Each number is 500 + 50 x the weight over its row's rms, rounded and kept within 0 to 999. Layers, rows and columns count from 0. Numbers have three digits each. The size before them is the row's rms in percent of the matrix's.

# layer 4 attention output, 96x96, rms 0.131, rows 0-95, columns 0-47
102:533382514361592515429539563466546447557502441435550633449484483531464616393527392482554569441569460495514554547545478524418532483491531399509477
127:449393496459545533484540578568473469475411447551528519562459466519496521477466481480495470466579468520575460447460558533527467450511481569510543
103:551385546499488602525527451567546500429472514525455539500499502547486631464532512500539509632509503571541512554543526536522481406517552473452455
122:558421518441525432445540496551517566520596360507559574504541426588493452463479540486505529575577522554536489495460517637573464424439516418478540
123:572521430582440484490389520469531524526601591467476487512524531407548546561532458551453553579432483459479537579541473450445467559437494432531478
123:432547514527518447491513457528502472437422501505434433538412511506536479518499440465552408483494520500573432485558548572608441470532503582476539
141:501486513460526442498542573587467473517461464506483531479493448496528514501451491557479535439531463505502476434468554551531523535483495538469492
111:471488544451591450461541561573536508512463429490548451486506407560442559475466513532544523472494481552534527443551514555579436489595488618438476
080:361544475502578517478494629375515556511550573554487510468518497514469525501435550522504526548523504512372464574432507510460495496468561471421550
102:507600581567546435484460547430577574439525526468499410485501510520519465535447476454530541538483536545437569490580515489512578581518511530407439
107:522515491517502487463532374522553507535583484404590528577506445467517424498518471482576475517484481439596537440516555422485486621403475521558556
072:451559505585481450521432490433433507466536486391470520503404441490528496552410429516473527440510443435454505509509457501399380541537436655632547
083:493455540483554446505475631532557444589391514510488554455443530519464550535531414461535417462504497487537566506540484496482471472523505544484495
085:572444500536490469549433582511563518489461563463433527527451576468494509559638387471396522517470518525450455562561466542551539474620585472522559
085:473471383429622481466499415584487421539523524508469567493534451457504545431553507602463578561567504504530509521514497512575460429561579551507578
095:506462512491511505481516545550478518518559435539524580496543454548422544463478535529473524574561471553504495590457514572484517428510430512506420
154:535512474499518412528434533527371385501438500486488485493457489450471469556480418529467536368477425510520499497482513512504468507501468506485502
084:557510532530426492487482460491595697532459560362405475579528540435634494569601485477481469560431528480503529493464518548542490543462491469531518
097:556446563420564541468480618502475543440380446534484524521434501505554512524526467432491564396506385493519438475467478532450451431493514497449546
088:379632534575462436447497577359523548526507529550462436396497582495498453499533539358597455444451453473515496504443481436472494503479459524452463
090:513532470479479422471497499353427605554611507388482563483556515473512477496564562500555673514456574545449511465444560572484561556504498443442431
114:468447434479569491502493521515596587512540518497449601430509488494476513443568512533456434615560390537429562603562368565501429473476498449557539
092:495447449512443453545433443521508579377548489555467413417576422526484417544376581616370455508468477448497526463541542442474513570426460547515468
071:523411515479544658651482525524479378483374456510499546428459502455424470499545483529512494573493560556576379494517570528602514465455503495456491
081:519534424492385497486451420325592606404554542542488408595518529532630423519521559424488417568452553534512438507412580513461546499455499463527471
093:546521518442578456437494447509507535538667548376523560507519508467535447517570483535495594479509484502582560504526504539553501487518472401451474
118:558492464474495397478477585492369364573468480498532503473481493526520590560372423567448564413496577532448480512484545582519529498453502438474453
091:513485449505494491503460543390476461503474554468492533562448582482447566477564409354529665426501552584451609496520529516557465528417446463479401
114:508533381437540363352502472507462417515531469531571495541550483553487487458477533485483468368519456431570534495509428436440458507544459572498496
082:453436458492550420379498498563432486483467435610512515478629443576478536423396610479544555531566470568495589500531425494540409462576499607434519
133:381478499463563484461564525528380368509430459528560505463424460538423544481405490487568509362532484454592463454506486494559468434537517504435512
097:589485451515457541558456550518563494545396542628452423560538595498515497495543510451395513428463503501479438464397586501487560515452519550484571
090:553486615591435487518523463425422412475528456481495459521496455470543583541510481514464514449442456594455477550451421559454403435582555491538572
131:553534573494520436496464512456433370598487530433518481471494520451441559496458462541489592399460513456528591434568502438471531623510439498570425
095:402501558560536449465526481466488501498506552433570480470508515507519519604496476466562463462511507492558506413467573480552535636414405425502415
078:575370534462519576673509420533466394499402491504470507492569479478454465487577453527397503538518478479522437536518526472541540473468460568472550
111:514468490471429646594506439497531583412457490527519442572457511474615432545504548492479473470500549509456502443418519462500574562467449518466485
101:592509564499365472534509457566430526469485393582426387464560398513531530551420510623435459531458433534432413575521502536441523423552542581495525
106:533530509558467461549450521449484551520565509440477476453463545506473560563578440544518548548445603494525461534617514553561536473513628439489568
065:653471433524458499437408436491428438536527479472468504538514494508491526465482498444478500492458522520447534593600441547528478432600581511584556
101:480496578544612432469524591544514471543463545506475533486482515471405654464567457498455453468511500518461557581592392497491455470583600538513542
076:526487474467525533376602582609555573487564473641521508613525505578424488490529539387585406520505419469531527492446463506480399470497488457497553
129:427555455497507397437501433560391505527611493458535474573531382487584499479373598650471522462528515489486509476515511477424569532483483480569425
087:596495401399595513458440579410536382537524510602558502380513571558429481506480500421525600503526500522432460518450491525484532525466546423467528
086:422489476440558556385595649506537653544489503553500602543528543564524547438597484447509450560558512496538507444483502455465511508462470569471495
101:456538469506467445517487571417638667520564539444502499481527589545415403468513579355491494505482558531443579486540435529507507496464483441435446
094:559479553484486521564490530490447382514421458620491504419487491499574483511423521518490571595508583585486561446500471463564584563498445484406423
092:482545560552492441598493457385459454497624541362548501449538482494506415495495532532570568490453576462514553456524514435483579597435506427517445
076:519524499568372494549501455522549462595458509530517470509524523456496527551528416505505501635445546470537569433545532441526565637439465561523468
083:554609514508450456483475491533430307582425552508480432478461534447451466589452395488516472433446581500510535523556510494529499477555518513561588
072:507397503504466560540634409559517534506524477478521531468512476507476525466555623507465435493545552620398498541461472498491512498486561410430448
102:468517521506480494524469507476486450484430526485470509531440519476594479473487445468594446407449463461532538451454519500488491538391376534487425
114:574448535487461643552495459503512374476428466487550493594467516501527595532540456470547521486472591512542435476435526448494528480483516466524487
060:578471553571446505495468402537483582392513511501477478627599477480669522520481529532431483552488534560547534548474527572596449438495502494495491
065:634519555617467418507456473462517560427640477635516422497499579541466507565482502439506501550484515588488554494567537492439467537469503543459463
107:413489483477522524541457569584515452496408485597484472440481452467431501487458501482522458539513523392556438439535482408504450510523492709449489
086:407522419520571430456573482456610601526593557419494541490499512478456496506574521450489423619535513418601509416488522450518450560559516487588587
104:489428520484448600567466534464572488379407481526535527486458536544528571493487482484487533521482533492530431552510555592574529526505532407491454
104:577512540519518465511401426420495473500524530370525516566460570502510504507602404471523549526458476571528542547527461504527494552513450510505446
088:417569539496498335471513559533468562622498522449532530441582560531394456458468570420497489319503444451485498507511494511489532490483537481561580
079:361535467567474434522489540375436429591412571456455498380552490410500591515569482534486476454418518488433455467425565498447588596501499497470487
095:603553505594374526494462514458562592572482518472436471479538589438476537560624467434456443612440592602495476477441549539520480470471503501504459
107:505496505430540460422527437589516571483523464468544487665530454571582373456513553439543459471547421453524554490493429477494389511525456574537556
086:449503441469572498524502541415577533483528492513524540428552508514451374476532550385587412566510516485546500460500517463445516536552469534460483
134:471570537556454497526401501422547460434422590434477408593433583534555464539540423399559529440417523558494531469483525485499589511459489461517423
144:539459398446580381429492521617448461617520514473510584464624443437380579456526518627369552466551452457577567420553475430499505524500477541488526
080:406525498560529374425467595404474544510556585404504533359579505474477557496504472512513525374475560489423496494526523513488586571545518463542475
122:480494580547380590618484525542494415474275546561401391519411540421537501582486423533444415480415502438510467484453549448477576564482479459515505
085:472486505478577506497553490569409418442548436497519520470452435517499526497438382537516522459589374417559456547492464422464474464509505496467538
082:678442525449484525562474480464518478458511469487512534559537485440536506450531497536423555533538463539473464480412517516443430452440481491460471
093:595494489495447344468393542495412363539436465469419427561461500468603546572449342532460542502444497508477532546561455489510460532522443544508521
091:409414464504503440568576491490430406531542436450544533360501401562426626491444542542565510667562490580506498471573516555578481536477491456422463
092:496499502473491399492505491532458357539424463482535466614424448501500615532431458458543493388469553443587512435598430437501528501591461607538469
116:707537571443479463483504383584471539415543449465528505564545437493529435525483489554477562445482458541481419573576470525525480487574580488556547
113:455532423570518498494418597399622503532438585479427515494517588463542546536598381441479521606457662551470544533519506542567547489531568487481486
082:566472550442502504584544503476444502504506458430513547507521457475506585500465505593466652380486511576421472531465570587490551444408541372484454
074:427479618544554473505471582369623505507463544407492451423543553552521507426542499468518548432534505571504521489529456497504459443481553435387503
125:561437532484570515513520450525489464476452449490517534502501449506492484481522494473567477441527457528535462486448560528478460420493466487445446
093:333444550495480532541553583599506459488421492492545563526441482515401584474476489504556498428511420453597558464459424464485398483470475547546515
095:517522539513514473464551460505540492540595501513503494373586435521541457482393552555542380467513367515435455499459545479401430512468469614484505
099:365503446524500472436513425468432505503526436488499488473550392499689401476493533528661493598510501534521483505477514474546548549529476431583470
080:593436585471469584575583443518674538496424476489565509540564509584573489407569563493381402575534539494535499405491482463548529549512474454478452
076:488472454497520580516546447528406470433551490563554530564366462486456498519403543480604527496536519494528522454456489409483502553431473494488427
093:471441568450570488432564507535569545469460438515510549444462515558356541472516439441563417524559555486557551539615442562607473440517455481498457
083:544517548554497450541537527488377593535534498473457473444445500512406510534522472565523524530482552487493509457549488460516486542568505578490546
102:487443558453585535509531466589456439488457419533505491413524384545478553438445591595441465515559506508533428548539528518547513390597543503501535
134:397469435385571416405570534546405511530569449575562550441530417555489579413354578536514565442589476522499427493404532488511520516484468473486521
098:452494558556447553578408437489479516458388553313408463610357557471547463567610377445444487468425516522520536513548477495564461520505508494533538
091:367476580537513504540461588436587660456456565387442477457445578481423478530543446434423447484463420443479492516566474497510453502546500531494503
118:493528549493493604517553468478581532429447508576509440487445524540579537494474547524482429506495490479482459496434541500426524440505450588534381
123:590480491550445546500470417486432546514543462385480548582449502422573568524628435505554609518465520539548502594511526565548483456438492392561504
098:434463343438587479390535497563403460437549452513572549453483408549467536490423512542574534476598458436538495464457485438476443521510463561496478
121:473463537439476569477473560413519463497410436581559478623483546594580388454480488327617519423501497541475445491458482499428472405572549538487532
090:502442435489552434433501547464471573576586475551535527455661478529400633476459532515472595469537565573460589521506515551477503477498484464521390
090:704561555493453519499486470544532548531527469454491460562574471500562411497540492579467435523452467498440576485567397463422526549496551525559566
079:398472552461579447423540502520408519613439446513541493624488461543461504499543500456572404350499461475530439485476549494424488500436496518472537